Weights of a small GPT-style language model, trained from scratch on English Wikipedia: untied embeddings.
Each number is 50 + 15 x the weight over its row's rms, rounded and kept within 0 to 99. Layers, rows and columns count from 0. The size before them is the row's rms in percent of the matrix's.

# layer 6 MLP up, 768x384, rms 0.0228, rows 646-682, columns 96-191
042:37 41 41 39 42 31 22 59 80 35 32 54 63 37 51 45 39 43 56 49 47 48 41 57 43 70 37 50 58 60 50 58 55 62 49 31 32 38 18 57 35 45 35 60 61 42 42 45 62 57 52 50 25 30 39 57 68 42 72 60 56 46 60 59 58 59 39 19 48 88 62 49 46 28 29 61 43 41 53 64 68 57 44 39 42 33 59 99 49 57 46 52 41 50 56 37
033:53 62 47 35 55 59 47 50 57 55 55 42 65 48 49 51 37 49 49 39 49 50 40 58 44 41 41 46 50 45 39 40 53 53 34 47 55 56 68 68 36 43 52 37 72 05 40 52 54 51 47 67 30 53 46 55 37 60 53 51 49 36 32 31 55 40 60 55 50 39 45 57 46 20 48 68 44 44 53 50 62 59 54 55 51 55 80 69 59 65 46 59 50 51 43 55
109:57 48 50 66 61 31 60 47 37 66 27 57 47 41 64 44 68 65 54 35 47 50 60 77 53 72 65 74 36 16 44 58 61 64 47 60 34 22 28 76 27 47 64 75 59 51 35 24 62 65 43 46 58 67 59 60 31 52 54 38 19 33 48 45 42 39 50 39 62 50 57 28 39 50 41 73 48 67 49 69 57 52 69 48 70 33 45 54 25 53 22 32 59 90 30 76
042:28 18 60 47 36 50 60 39 49 49 35 84 38 60 66 61 50 55 81 50 77 46 48 79 54 70 53 48 56 56 90 12 49 48 54 60 37 56 58 47 57 27 45 99 71 70 55 48 49 66 99 72 47 56 82 55 61 38 44 51 51 50 50 38 53 54 92 53 39 62 56 48 46 35 49 65 53 35 61 33 91 39 57 21 52 36 63 62 63 35 51 47 49 43 55 25
090:59 68 62 52 40 73 33 34 38 45 64 59 46 60 41 38 58 64 75 49 57 50 46 55 49 58 40 50 52 21 54 50 42 58 68 64 37 51 47 68 75 48 46 64 17 18 43 44 55 66 79 31 36 62 41 42 36 47 56 57 70 59 23 47 56 60 44 64 56 28 65 49 49 38 62 40 50 42 81 66 54 37 37 62 65 23 54 34 60 34 51 48 37 52 56 58
193:91 57 48 55 39 34 47 50 69 41 33 23 80 55 28 38 47 45 46 26 43 48 51 52 66 50 73 38 92 47 60 44 28 69 26 52 12 48 49 36 12 51 41 40 38 67 62 56 27 83 65 07 62 70 70 70 32 33 60 08 30 53 40 48 43 76 57 47 32 34 58 45 33 72 32 53 57 65 79 35 48 30 45 41 41 39 52 29 11 92 36 51 46 48 60 27
065:55 54 32 57 39 41 65 65 62 38 51 55 38 33 42 41 44 49 62 78 55 43 35 47 56 52 35 52 59 51 56 42 00 33 75 57 57 32 60 60 65 49 38 56 42 37 68 65 54 53 51 48 61 40 73 36 86 55 69 48 73 59 67 55 38 63 38 37 51 46 57 49 54 34 32 40 47 33 45 86 09 45 34 58 50 40 33 66 65 38 55 55 33 41 69 45
047:46 43 47 62 27 50 36 63 75 40 55 57 55 58 44 51 44 35 53 37 59 51 60 66 64 72 27 37 42 54 56 15 48 68 58 48 30 44 54 33 50 49 38 35 60 70 54 52 65 60 89 62 62 70 60 57 72 49 64 60 63 67 41 49 56 50 37 28 53 77 62 55 51 26 56 65 31 24 75 73 43 48 63 31 59 32 63 78 44 52 45 79 43 39 61 30
052:62 29 41 78 64 45 61 49 41 50 57 38 62 50 47 47 49 59 38 61 41 58 32 29 44 02 55 53 64 46 21 40 67 70 53 50 53 46 90 40 44 48 66 08 44 44 40 67 56 45 25 53 49 41 54 37 41 51 36 52 19 70 42 47 40 50 35 48 56 57 25 54 46 52 59 32 35 57 42 32 44 64 67 42 45 35 48 61 53 68 32 76 78 47 38 75
037:56 85 59 16 37 73 81 55 47 66 57 83 62 65 56 57 41 59 66 64 42 53 22 35 35 61 49 46 49 48 44 38 63 24 32 68 37 64 33 47 52 23 50 45 58 11 52 30 52 55 29 45 66 72 59 61 33 30 48 59 52 52 36 42 62 37 45 44 54 20 46 60 37 62 53 63 58 64 59 29 83 38 67 41 52 60 91 33 48 62 65 92 36 53 51 52
117:62 39 41 50 47 37 38 28 49 26 30 27 58 52 62 67 20 35 11 40 32 45 41 34 57 20 42 31 22 46 40 55 62 39 44 39 34 51 57 47 36 52 47 49 35 82 41 60 59 45 59 59 69 47 72 50 57 53 66 54 43 46 76 51 40 44 25 26 54 69 68 48 62 54 31 41 65 45 44 45 51 45 41 87 35 53 57 41 30 43 76 45 55 34 42 46
093:70 57 39 41 59 48 47 72 52 57 68 52 24 55 32 52 62 67 47 57 61 14 48 51 58 25 81 48 24 67 40 38 70 51 74 42 81 35 47 44 28 51 59 49 53 75 71 43 44 40 36 43 42 45 49 16 52 53 51 57 47 47 59 53 38 62 63 64 40 68 38 53 65 54 68 45 27 54 33 34 57 59 55 29 47 72 39 58 69 43 52 39 69 59 71 40
052:60 19 47 82 75 67 50 62 27 57 34 57 58 38 62 50 44 56 47 75 21 62 53 62 52 52 59 58 66 54 45 99 53 43 68 69 23 52 13 51 40 68 49 29 57 62 35 35 47 40 47 47 42 53 83 53 58 39 44 51 33 59 52 55 56 63 43 52 35 22 45 37 54 44 30 47 80 33 21 24 57 56 43 52 47 61 49 29 43 67 57 21 57 37 73 67
122:64 36 26 38 19 80 42 48 51 41 19 48 67 39 36 56 67 11 56 25 53 61 90 43 45 63 49 27 36 29 50 88 74 44 50 59 68 38 51 45 38 54 37 62 12 39 56 52 50 39 46 51 39 44 60 56 60 26 44 53 49 72 59 50 48 40 69 45 66 53 43 55 36 59 31 32 43 58 59 20 30 47 38 34 32 51 66 59 65 65 50 49 39 52 60 59
065:59 34 66 61 67 69 52 52 26 60 63 61 49 52 40 56 51 51 19 59 25 62 54 34 50 43 59 61 51 46 36 69 87 36 38 56 46 43 28 48 49 56 67 00 32 36 45 46 55 41 22 31 59 80 53 62 35 50 30 57 31 56 49 45 49 44 22 57 57 21 37 61 62 78 60 58 54 73 38 14 32 62 46 49 41 62 48 38 28 45 47 68 58 33 56 69
067:47 38 38 66 46 38 69 54 79 41 62 25 75 53 37 44 64 33 76 31 60 50 21 41 52 40 43 55 48 64 44 35 65 57 46 49 63 39 30 48 58 53 51 52 37 31 67 53 67 55 40 47 61 32 38 31 60 62 69 47 61 52 69 36 39 61 69 40 61 41 49 48 45 50 43 52 09 48 67 99 51 35 40 48 50 33 49 60 60 43 56 57 23 77 39 56
080:50 58 56 03 34 42 80 62 66 58 56 62 54 67 41 61 35 31 89 42 40 43 56 45 53 53 58 34 86 40 51 65 59 73 57 45 55 49 25 47 62 50 47 64 59 49 49 38 50 55 66 47 43 38 66 52 41 41 49 52 23 61 42 23 42 52 49 68 58 38 55 60 29 45 43 43 53 47 54 27 34 41 59 49 38 48 73 36 26 56 56 38 39 73 64 41
153:44 61 25 58 35 51 49 46 63 69 55 66 53 47 00 33 67 54 45 45 51 80 38 42 42 32 44 53 39 43 44 62 38 47 47 52 68 72 41 47 18 37 39 40 36 65 46 57 62 52 50 27 45 29 53 52 47 33 63 43 72 59 56 61 44 33 60 60 64 84 39 29 32 42 61 26 34 27 61 48 39 61 46 37 36 44 62 66 65 75 72 40 57 60 63 62
041:35 49 46 33 33 32 53 45 71 49 45 64 54 48 64 45 43 46 70 56 58 51 36 59 60 66 35 50 46 61 68 40 44 71 37 46 25 52 53 32 55 43 40 65 62 38 42 59 62 65 99 55 48 34 53 64 63 28 61 64 48 44 48 41 56 42 67 34 52 84 50 55 41 22 28 66 46 40 69 76 49 51 56 42 56 40 60 82 62 51 51 59 38 52 61 26
043:48 42 27 36 45 31 24 53 63 35 54 09 72 45 52 40 59 42 62 44 53 46 57 63 59 30 43 64 49 45 34 44 44 41 67 44 47 37 36 44 65 42 42 33 31 43 58 56 63 61 46 53 47 53 14 34 55 44 59 69 69 56 69 46 57 43 64 48 46 62 50 42 56 40 37 33 32 35 56 85 39 58 47 60 52 40 02 63 58 22 53 71 41 58 54 38
042:55 80 47 58 50 76 55 58 56 49 67 52 65 64 40 58 55 40 72 55 36 53 56 40 52 83 52 53 46 51 25 24 66 40 49 44 45 42 56 56 54 70 55 22 44 12 55 40 53 40 27 51 69 63 62 55 48 39 50 57 56 73 42 50 68 38 46 54 52 14 36 43 39 88 52 42 42 54 56 35 48 45 63 33 54 58 58 22 52 71 61 59 29 45 61 62
094:49 68 48 52 62 50 50 57 30 81 52 43 34 62 58 26 47 33 53 38 62 65 56 04 68 42 37 53 44 42 50 47 57 43 65 39 68 46 54 44 54 49 51 60 43 62 45 51 46 71 58 68 49 70 72 14 52 49 44 45 64 46 35 50 62 44 48 73 62 70 23 53 65 77 44 47 75 47 67 56 45 66 26 48 67 47 56 40 38 61 57 63 47 29 30 40
100:65 34 36 55 42 50 52 44 56 37 49 63 51 28 46 54 64 30 46 60 44 41 43 43 40 48 30 05 45 43 48 47 49 63 63 42 35 40 80 50 84 46 55 51 43 51 65 64 71 63 63 68 69 45 61 52 72 24 62 39 31 65 43 59 19 54 54 55 71 70 38 56 41 40 26 77 48 55 77 55 17 41 21 46 42 35 43 31 57 40 68 76 36 54 51 31
043:41 21 72 73 50 65 55 35 35 58 46 73 35 35 37 57 55 46 56 55 32 53 46 15 49 71 51 57 59 48 76 34 49 39 31 63 62 49 99 56 32 57 70 66 65 16 41 50 54 45 09 39 41 57 45 61 36 32 23 40 31 53 16 50 37 55 64 53 62 40 45 56 37 79 51 55 57 45 43 74 70 35 65 47 47 56 39 45 51 53 43 05 57 53 45 49
036:24 51 54 60 52 47 30 63 60 43 40 53 55 50 47 54 37 52 69 67 50 48 71 75 44 69 54 43 50 62 35 48 56 38 73 46 41 38 05 40 61 39 45 53 29 63 50 38 61 55 65 41 32 80 59 37 70 49 50 58 54 90 77 76 69 61 58 44 43 51 42 39 48 34 39 43 28 26 52 99 71 40 49 38 43 47 47 94 41 37 54 39 54 37 62 32
067:50 19 36 64 47 51 47 54 65 36 43 24 80 48 58 37 34 43 69 60 52 57 64 60 54 31 52 49 59 42 42 32 46 76 54 27 37 35 36 51 68 44 38 41 79 40 80 52 57 63 62 56 72 33 55 36 47 59 69 55 48 38 56 37 76 49 60 54 45 47 64 47 59 07 50 67 28 38 62 79 55 36 40 38 67 40 57 61 66 23 59 78 36 74 53 43
040:58 81 45 00 45 64 39 53 45 50 53 74 40 46 54 71 48 44 42 60 34 42 37 71 58 60 52 63 57 58 29 59 75 29 45 21 40 49 23 55 38 63 52 35 37 36 48 32 40 42 22 41 37 87 55 55 59 35 54 64 65 61 64 49 65 50 50 63 45 50 43 57 46 55 50 57 51 86 50 37 30 52 24 55 52 48 44 00 34 47 64 36 36 30 51 56
080:41 66 60 43 35 37 41 53 70 52 51 28 56 40 54 41 53 54 64 46 56 44 58 62 37 88 58 56 49 49 54 54 31 54 69 43 31 47 84 34 41 67 47 76 39 52 40 45 29 50 78 39 36 59 38 53 58 49 34 35 68 45 48 59 49 62 45 53 58 61 50 41 28 35 25 48 47 45 34 36 59 58 42 82 37 74 36 40 29 58 42 20 41 44 51 51
234:33 46 75 50 40 53 41 71 82 55 37 55 50 68 23 80 55 58 47 44 57 61 45 53 44 58 41 41 74 41 57 65 38 44 42 69 59 48 53 29 44 13 48 60 63 56 57 84 56 11 44 35 38 08 37 33 62 41 44 59 76 59 28 51 65 43 40 47 20 71 47 48 10 55 49 63 63 34 33 46 71 36 25 48 58 60 57 36 36 68 43 68 54 21 71 48
114:21 54 47 39 17 61 40 68 39 51 72 60 50 09 58 40 50 36 64 52 57 53 71 41 39 35 61 21 41 73 41 68 52 58 88 27 48 44 40 48 69 53 37 43 58 35 52 46 43 31 62 68 33 49 41 66 44 82 49 86 53 36 38 34 51 19 44 58 54 58 67 87 83 42 43 30 66 44 58 68 50 76 38 43 33 39 61 62 38 22 61 52 42 43 74 51
108:34 38 55 51 40 49 57 65 44 67 38 61 68 34 36 35 49 41 63 65 51 39 44 13 43 78 44 37 49 79 51 72 64 41 57 75 42 63 47 41 54 35 46 28 16 57 48 59 69 33 41 71 10 53 55 28 72 36 63 56 46 43 52 48 61 45 61 66 61 54 42 60 53 45 39 46 82 49 34 37 35 59 18 44 54 43 36 61 53 49 40 57 44 73 71 44
074:27 60 29 40 59 46 60 45 49 62 53 43 21 47 50 67 34 19 54 55 29 54 53 22 50 67 71 50 47 69 37 58 42 45 57 37 68 51 54 53 48 31 34 53 45 31 65 49 41 59 27 54 57 52 53 64 35 80 22 74 34 45 43 54 44 74 84 62 68 52 26 44 56 75 40 57 47 60 77 41 55 47 34 41 41 47 66 49 32 25 58 78 47 65 41 56
030:51 99 49 39 38 44 67 57 54 49 50 63 53 51 48 39 45 37 78 62 47 57 51 56 51 63 42 45 46 62 70 37 64 46 31 56 62 55 91 41 50 40 46 62 78 35 50 55 57 60 41 51 32 34 59 52 39 29 77 52 48 66 31 81 56 61 45 37 52 49 56 58 33 46 39 69 33 35 50 99 62 38 47 42 53 55 78 79 51 61 56 72 42 68 43 46
053:45 63 35 38 48 34 54 43 81 31 54 33 67 36 53 46 44 42 65 53 56 39 45 43 47 73 48 33 49 62 32 48 26 82 58 27 52 41 38 60 46 54 39 60 36 36 65 45 61 58 53 44 60 27 40 37 49 37 63 64 76 39 43 52 51 54 66 34 60 48 37 50 43 18 38 42 21 70 58 88 20 35 46 39 49 37 68 36 67 55 59 45 22 78 43 61
053:49 56 37 73 44 37 69 45 70 53 55 54 64 53 53 37 48 44 54 53 64 56 19 60 56 12 45 35 51 58 48 10 61 56 43 36 41 44 61 49 65 74 56 55 79 52 66 51 66 61 38 48 46 36 43 55 56 41 74 51 44 52 45 32 43 46 63 40 46 78 51 53 59 46 46 58 34 73 60 81 27 65 43 32 51 46 35 45 57 58 57 99 53 86 52 36
052:49 63 43 50 39 31 49 55 74 34 53 24 66 25 48 41 46 40 56 59 42 45 83 51 57 54 47 57 41 36 58 61 28 84 59 49 35 43 46 42 65 49 49 79 49 35 70 57 51 50 68 51 48 33 70 47 63 40 60 47 51 75 51 70 55 46 58 44 60 56 75 34 50 31 44 42 29 52 48 55 70 49 49 61 55 49 47 49 50 26 49 43 44 76 39 56
041:54 00 42 45 32 66 52 37 71 50 60 49 61 69 75 48 61 52 67 39 50 60 38 61 41 42 56 59 55 39 35 36 39 59 45 47 38 47 19 44 68 46 52 46 65 43 70 45 45 58 70 61 61 84 33 47 39 50 44 33 51 57 39 49 46 51 68 50 43 62 65 51 40 26 49 41 47 20 40 19 50 58 60 46 57 58 53 58 44 44 51 74 65 48 50 67
# layer 6 MLP down (transposed), 768x384, rms 0.014, rows 646-681, columns 96-191
029:65 42 58 52 54 60 00 34 26 37 47 42 63 77 58 35 75 50 54 13 39 64 39 56 52 52 55 48 40 35 35 52 57 39 43 31 68 67 48 34 54 32 70 59 57 59 72 67 65 48 21 51 57 63 50 41 38 68 43 49 36 60 40 36 41 55 64 38 46 36 42 45 64 51 35 44 72 60 48 37 49 72 58 71 38 79 54 35 73 27 41 45 46 49 37 62
023:70 57 82 61 59 47 47 68 35 75 58 60 38 68 28 42 58 42 65 43 41 36 62 73 40 53 63 57 55 64 62 48 35 61 74 63 28 45 75 38 46 51 41 52 53 49 45 38 65 71 70 57 64 47 72 51 63 56 34 32 56 58 64 66 58 84 70 76 30 46 50 40 28 62 35 48 48 56 46 51 55 48 78 32 35 54 28 60 48 62 79 49 52 13 65 71
114:35 65 42 49 30 15 28 63 55 52 38 44 56 66 51 61 44 70 56 39 46 26 38 33 10 48 73 53 32 75 31 48 44 34 24 30 53 37 61 31 65 36 60 47 45 26 38 41 37 46 59 44 48 48 67 61 77 83 32 51 70 59 61 43 65 48 60 37 40 36 59 56 33 65 42 48 36 40 56 36 38 68 28 64 53 46 53 35 57 86 46 60 43 52 34 33
035:64 69 64 76 37 49 12 54 84 53 48 45 71 20 55 71 51 43 39 54 39 68 74 46 54 56 27 34 60 58 31 80 49 77 71 39 70 41 42 41 40 67 25 56 50 37 29 55 51 33 67 15 50 44 31 52 46 24 57 50 34 59 59 45 41 53 55 10 53 40 40 57 58 55 91 56 46 30 44 65 40 47 43 73 32 60 60 54 42 55 71 39 63 53 63 65
112:30 38 63 55 55 47 48 74 54 71 38 40 47 64 43 46 54 55 44 46 47 54 48 00 65 43 45 37 40 64 56 57 62 50 51 43 69 44 55 27 39 56 55 52 40 54 43 47 66 45 40 45 50 26 46 66 59 45 60 39 46 73 50 62 35 44 40 31 23 63 38 51 54 51 58 60 36 44 46 33 59 62 45 87 43 53 50 31 44 52 48 48 49 39 60 52
193:51 49 31 55 60 49 45 30 40 33 45 66 42 50 46 53 52 53 59 28 48 33 63 07 66 44 72 48 51 29 39 38 69 41 75 70 34 32 52 51 67 47 77 46 41 36 17 43 56 46 33 63 59 57 45 46 32 47 27 45 68 48 57 46 41 74 24 13 27 45 38 60 76 53 53 49 36 59 48 38 73 77 50 56 73 45 60 63 48 31 78 63 52 22 26 59
068:43 55 80 41 43 61 00 48 43 42 26 62 26 59 65 49 57 55 28 24 32 51 57 51 65 50 65 41 41 45 50 63 55 45 37 32 45 52 42 46 43 64 75 52 60 71 56 50 39 67 50 30 48 46 32 64 21 64 24 59 46 74 27 61 40 46 21 42 49 64 48 36 50 46 46 51 45 49 70 14 65 65 58 45 54 56 69 33 65 30 12 41 60 58 16 52
035:52 58 70 63 45 53 07 45 53 57 53 35 47 27 43 57 47 41 44 60 40 59 61 81 56 43 56 62 24 72 64 92 48 45 60 34 51 66 52 38 66 73 54 70 38 25 47 52 32 38 32 50 46 48 31 00 43 41 41 69 56 31 27 34 49 53 50 57 35 53 36 40 65 42 40 62 84 41 47 37 47 55 55 42 40 71 41 29 66 51 59 41 34 60 46 59
045:55 40 57 36 41 57 41 70 48 50 49 72 21 76 40 60 14 52 73 46 68 23 61 34 37 58 48 53 45 56 60 76 57 33 28 78 43 41 52 51 52 53 20 71 34 73 48 27 59 52 49 40 31 58 56 46 43 26 74 31 69 29 54 51 69 48 44 79 53 59 66 44 42 64 39 51 65 65 40 58 32 40 31 39 67 54 31 54 46 74 71 44 29 68 58 32
030:67 25 44 50 47 55 34 53 72 60 66 34 78 47 70 65 34 56 30 24 54 62 54 52 72 61 47 69 59 54 45 53 40 56 78 44 42 32 56 63 31 65 12 44 53 41 29 58 44 38 48 51 78 38 49 46 71 57 60 26 86 51 73 44 88 52 79 64 41 62 25 41 46 41 12 67 54 48 58 53 30 78 65 47 68 44 47 70 56 35 87 61 55 44 54 60
088:23 47 70 31 51 39 00 49 55 69 12 62 45 70 33 53 57 27 55 50 43 46 35 10 60 40 65 56 84 54 24 42 59 37 36 41 55 50 42 28 58 48 34 50 36 67 30 54 41 46 41 47 41 42 45 63 51 60 51 88 51 38 40 99 52 27 47 97 69 22 28 44 56 38 73 44 42 58 57 46 69 47 58 51 56 37 39 62 39 57 55 52 76 51 36 56
114:55 49 44 60 42 44 50 00 51 31 47 54 51 69 50 40 46 74 43 41 31 52 49 38 59 35 52 63 45 53 60 36 56 34 47 66 46 32 52 49 47 44 64 62 46 59 39 51 58 42 35 77 64 47 82 80 45 58 65 32 54 44 38 53 56 46 00 38 46 47 66 44 41 48 52 39 66 44 49 41 47 44 55 99 48 70 53 44 52 55 33 47 46 32 51 44
047:45 45 41 45 36 55 00 22 54 25 54 53 54 65 54 68 65 43 38 07 66 30 21 28 69 39 33 54 24 53 53 29 52 22 32 42 75 56 48 71 43 46 66 56 53 65 76 42 55 50 12 49 58 62 45 46 22 88 32 44 86 56 46 62 70 27 44 39 76 73 64 84 37 58 58 58 20 63 75 41 43 40 42 51 74 20 49 48 50 37 26 41 46 28 29 44
110:49 34 64 72 69 37 06 38 53 27 75 56 46 55 61 70 56 49 38 37 58 52 53 60 47 42 28 51 40 61 52 28 60 41 66 51 31 33 59 49 41 48 58 67 59 66 53 55 39 28 76 46 43 60 43 40 36 63 47 58 54 38 54 46 63 30 27 50 37 61 56 36 86 67 74 48 64 38 46 39 51 40 54 95 50 49 26 45 13 50 71 40 68 33 37 49
058:42 43 33 26 38 44 85 49 27 46 71 49 66 56 42 52 31 67 59 30 76 25 48 52 62 45 42 54 44 41 59 43 46 38 43 57 46 59 52 78 39 67 21 74 53 59 58 45 46 42 64 73 61 14 53 55 43 55 57 44 67 37 50 78 70 51 77 66 56 76 48 46 26 40 48 45 32 63 46 68 53 36 50 27 80 13 61 39 65 69 61 33 48 30 53 33
060:49 43 71 22 65 38 39 54 30 75 39 68 30 46 55 40 39 87 34 70 58 50 71 53 63 74 49 48 74 25 50 71 42 55 68 51 17 77 55 39 30 33 77 55 70 75 25 54 36 50 57 47 41 53 65 55 32 58 31 55 35 46 28 64 47 34 62 69 39 57 34 30 77 33 09 35 85 49 53 27 64 86 60 43 38 59 62 60 51 38 45 52 49 33 71 36
089:73 50 39 44 67 40 20 38 58 41 53 37 41 48 57 56 41 53 32 67 61 38 58 13 58 35 46 52 18 58 41 28 45 38 41 58 62 27 24 44 37 34 98 50 10 50 47 65 39 65 49 50 37 36 44 70 52 32 59 21 60 49 59 92 70 69 34 60 28 62 06 64 76 76 52 53 48 38 29 53 61 59 49 74 56 42 55 32 59 63 43 45 50 25 47 61
147:82 24 53 52 71 41 16 35 59 24 41 69 62 51 68 49 41 47 59 49 30 17 54 77 72 41 51 59 37 33 38 52 70 50 37 45 34 48 50 54 43 52 36 52 64 68 46 58 45 28 60 68 41 62 42 69 51 59 47 58 47 31 41 54 43 53 49 46 42 08 54 47 46 30 62 74 69 62 49 56 59 49 68 45 57 64 35 43 08 44 61 61 40 33 40 45
026:72 50 68 70 38 74 00 38 73 59 42 26 72 71 33 54 48 27 50 34 34 70 69 61 58 33 45 66 51 60 46 73 74 41 73 29 58 47 46 57 45 48 37 55 39 25 33 42 37 24 49 36 55 69 25 45 72 52 29 52 73 63 59 30 50 54 64 56 35 41 51 55 73 57 67 38 54 15 49 34 39 37 37 75 48 66 51 34 67 42 67 48 49 49 43 66
031:23 14 68 37 38 55 51 46 47 46 13 46 34 51 39 49 58 72 38 69 12 64 46 54 53 57 59 39 48 43 52 57 66 71 15 51 46 64 66 54 40 71 83 50 58 87 52 51 57 45 40 58 28 58 47 39 40 63 49 28 21 44 39 33 27 39 32 34 65 59 48 47 35 41 51 52 72 66 26 30 69 51 47 44 52 52 75 35 62 70 21 29 42 52 30 49
034:32 51 49 64 24 50 47 47 37 60 50 45 63 58 49 63 42 70 27 57 54 46 50 42 62 45 48 46 53 52 38 40 45 68 53 52 20 31 61 39 60 52 21 60 46 49 30 56 23 79 73 43 57 41 48 21 29 53 52 31 73 24 56 57 67 53 65 90 37 63 53 52 50 08 50 59 63 46 58 41 45 69 61 57 64 53 48 55 45 55 61 41 44 37 45 37
105:72 44 47 59 43 45 28 25 53 22 46 45 50 63 35 52 60 59 52 50 34 55 43 35 48 35 53 70 51 34 45 56 31 48 48 59 47 34 48 54 45 36 88 60 41 50 46 36 69 22 55 54 70 29 54 64 45 61 65 31 53 35 45 27 57 50 13 08 36 56 65 42 68 49 50 51 40 60 21 39 46 53 64 98 49 56 60 69 61 71 54 44 68 21 57 42
107:49 57 79 60 51 60 00 61 22 47 50 55 40 46 46 45 43 60 50 46 56 63 55 19 45 44 69 58 43 58 50 35 42 36 33 45 51 30 28 58 30 42 56 61 47 29 68 65 20 55 44 44 48 42 47 51 39 52 14 31 45 53 81 49 63 47 23 60 66 42 23 65 68 60 65 25 66 48 35 49 61 65 45 88 44 62 69 64 37 63 60 27 54 38 22 81
033:48 58 58 42 53 50 45 64 44 57 73 56 48 55 70 58 44 58 58 35 57 34 54 71 45 31 62 44 40 61 31 66 42 39 77 44 44 12 52 54 47 07 29 51 53 24 37 40 28 61 79 45 45 33 26 64 31 41 78 64 60 31 60 64 74 50 73 46 39 41 84 68 71 63 54 39 39 46 72 48 35 26 37 63 52 23 65 19 42 32 77 45 63 38 66 34
027:50 44 49 61 04 66 43 25 36 31 34 30 82 45 52 39 51 36 35 37 57 59 21 64 61 16 55 83 44 54 37 59 70 68 25 26 65 51 30 41 32 31 38 62 38 66 57 50 59 52 36 54 50 63 50 24 44 44 56 42 48 43 40 21 52 43 53 42 66 47 41 59 53 54 76 74 70 72 44 55 65 57 59 75 60 61 63 40 63 70 48 44 43 46 28 24
063:40 50 77 45 43 35 42 52 48 39 48 50 46 46 28 66 40 89 44 66 65 38 68 72 47 70 41 61 45 42 48 45 40 60 64 51 43 45 48 46 29 64 76 68 45 74 20 48 40 44 67 43 38 42 49 50 50 51 21 11 54 58 46 58 43 54 49 72 45 71 32 61 18 76 75 57 81 58 08 45 52 71 47 46 41 49 46 41 52 88 33 36 46 47 39 62
032:33 32 25 60 35 46 28 43 40 54 51 42 67 32 67 39 77 33 39 16 23 67 60 15 64 40 64 19 55 39 48 47 36 60 43 39 26 33 72 47 58 57 21 40 46 11 47 82 51 48 40 50 74 42 60 42 41 52 37 50 38 43 36 89 24 47 61 45 55 61 59 51 66 15 46 37 44 56 72 47 45 44 66 49 77 52 49 40 57 46 45 28 69 59 47 38
091:65 37 14 69 54 50 00 08 49 54 48 66 69 59 63 51 49 49 44 39 42 50 34 38 39 26 68 36 30 59 50 59 73 36 49 36 63 64 49 66 72 34 42 38 59 42 65 35 40 53 29 54 61 46 56 26 60 46 64 79 41 48 41 46 44 45 33 49 35 35 86 56 80 69 42 55 35 41 49 46 54 56 51 60 51 45 38 56 53 33 49 68 59 49 26 72
215:42 52 37 52 66 45 21 44 44 36 60 56 43 69 70 32 46 69 53 64 33 55 42 68 58 49 60 61 36 50 41 36 47 37 44 49 49 30 48 54 22 48 39 45 14 22 73 48 95 65 52 50 37 48 48 62 66 56 99 46 22 58 58 49 58 52 44 57 55 55 61 28 58 68 32 31 32 54 45 37 31 42 52 52 59 31 29 58 75 28 22 42 21 59 68 56
134:71 47 45 59 60 49 10 27 60 25 52 48 43 58 35 50 47 43 37 44 45 70 45 00 63 26 39 41 33 52 43 33 50 50 43 47 54 52 50 47 47 39 86 48 52 40 40 41 48 49 33 29 67 40 49 64 70 48 69 18 45 47 50 62 51 56 25 26 33 50 30 41 54 64 50 52 55 67 34 44 44 44 47 90 42 32 57 52 55 44 57 39 50 26 32 37
122:61 39 59 48 64 68 00 37 48 25 63 38 42 77 54 56 46 44 49 20 55 54 54 26 43 29 41 43 48 37 46 26 29 59 52 41 39 54 46 57 45 40 73 63 59 42 58 61 39 50 47 40 48 52 50 58 49 50 54 36 48 50 58 41 41 58 40 26 54 62 69 30 54 67 55 51 39 57 38 33 51 50 62 71 48 59 62 43 30 69 55 44 66 20 19 34
119:60 52 55 54 38 56 25 23 56 38 52 48 43 64 57 54 47 71 53 47 38 58 53 06 48 33 44 61 46 42 54 40 45 47 56 52 38 46 52 51 36 45 69 52 46 53 53 49 47 39 46 49 53 54 40 68 61 49 63 33 37 49 66 10 48 57 10 09 46 58 78 46 66 50 40 39 61 53 34 46 42 44 50 99 47 63 49 53 42 70 56 48 56 27 50 45
020:77 59 66 53 36 70 30 69 65 68 60 26 49 54 62 64 58 51 40 29 66 54 49 51 43 59 47 75 48 50 65 73 49 25 86 50 60 30 34 80 49 24 59 38 59 40 34 59 37 49 52 28 64 67 59 70 59 68 46 33 56 44 88 26 68 49 64 60 58 49 55 57 58 41 43 42 82 32 78 32 57 72 51 60 51 32 30 49 77 27 74 53 50 13 40 40
038:59 25 65 41 39 61 26 47 34 52 59 47 57 67 59 48 46 54 41 52 54 60 50 27 28 51 64 52 66 31 55 32 48 46 70 66 14 40 56 43 37 44 49 54 47 85 28 73 52 70 45 41 46 81 64 41 44 49 22 37 41 66 62 47 29 24 33 69 31 85 39 31 71 58 34 31 95 40 34 27 52 79 46 50 54 64 48 87 63 48 49 50 53 48 36 66
039:34 68 94 39 42 60 45 43 41 46 43 51 25 80 49 40 54 44 66 74 68 45 58 21 40 83 53 63 32 34 57 75 42 64 56 71 39 53 63 35 41 45 56 61 36 61 32 46 59 65 39 48 46 74 70 27 55 51 47 43 65 48 58 24 50 51 34 72 25 42 31 46 30 35 42 22 71 46 41 39 62 58 32 58 48 79 62 58 41 32 38 14 38 67 17 44
044:65 42 56 37 67 71 30 48 24 40 56 54 53 52 37 65 29 41 24 29 53 49 57 41 26 62 57 26 45 53 50 47 58 62 51 54 44 59 54 40 47 26 79 25 54 87 51 74 36 42 48 61 21 83 54 42 44 66 28 28 52 41 49 52 27 44 58 55 42 55 69 35 20 66 66 53 38 66 38 52 56 56 58 50 57 50 56 43 50 86 26 56 54 28 53 53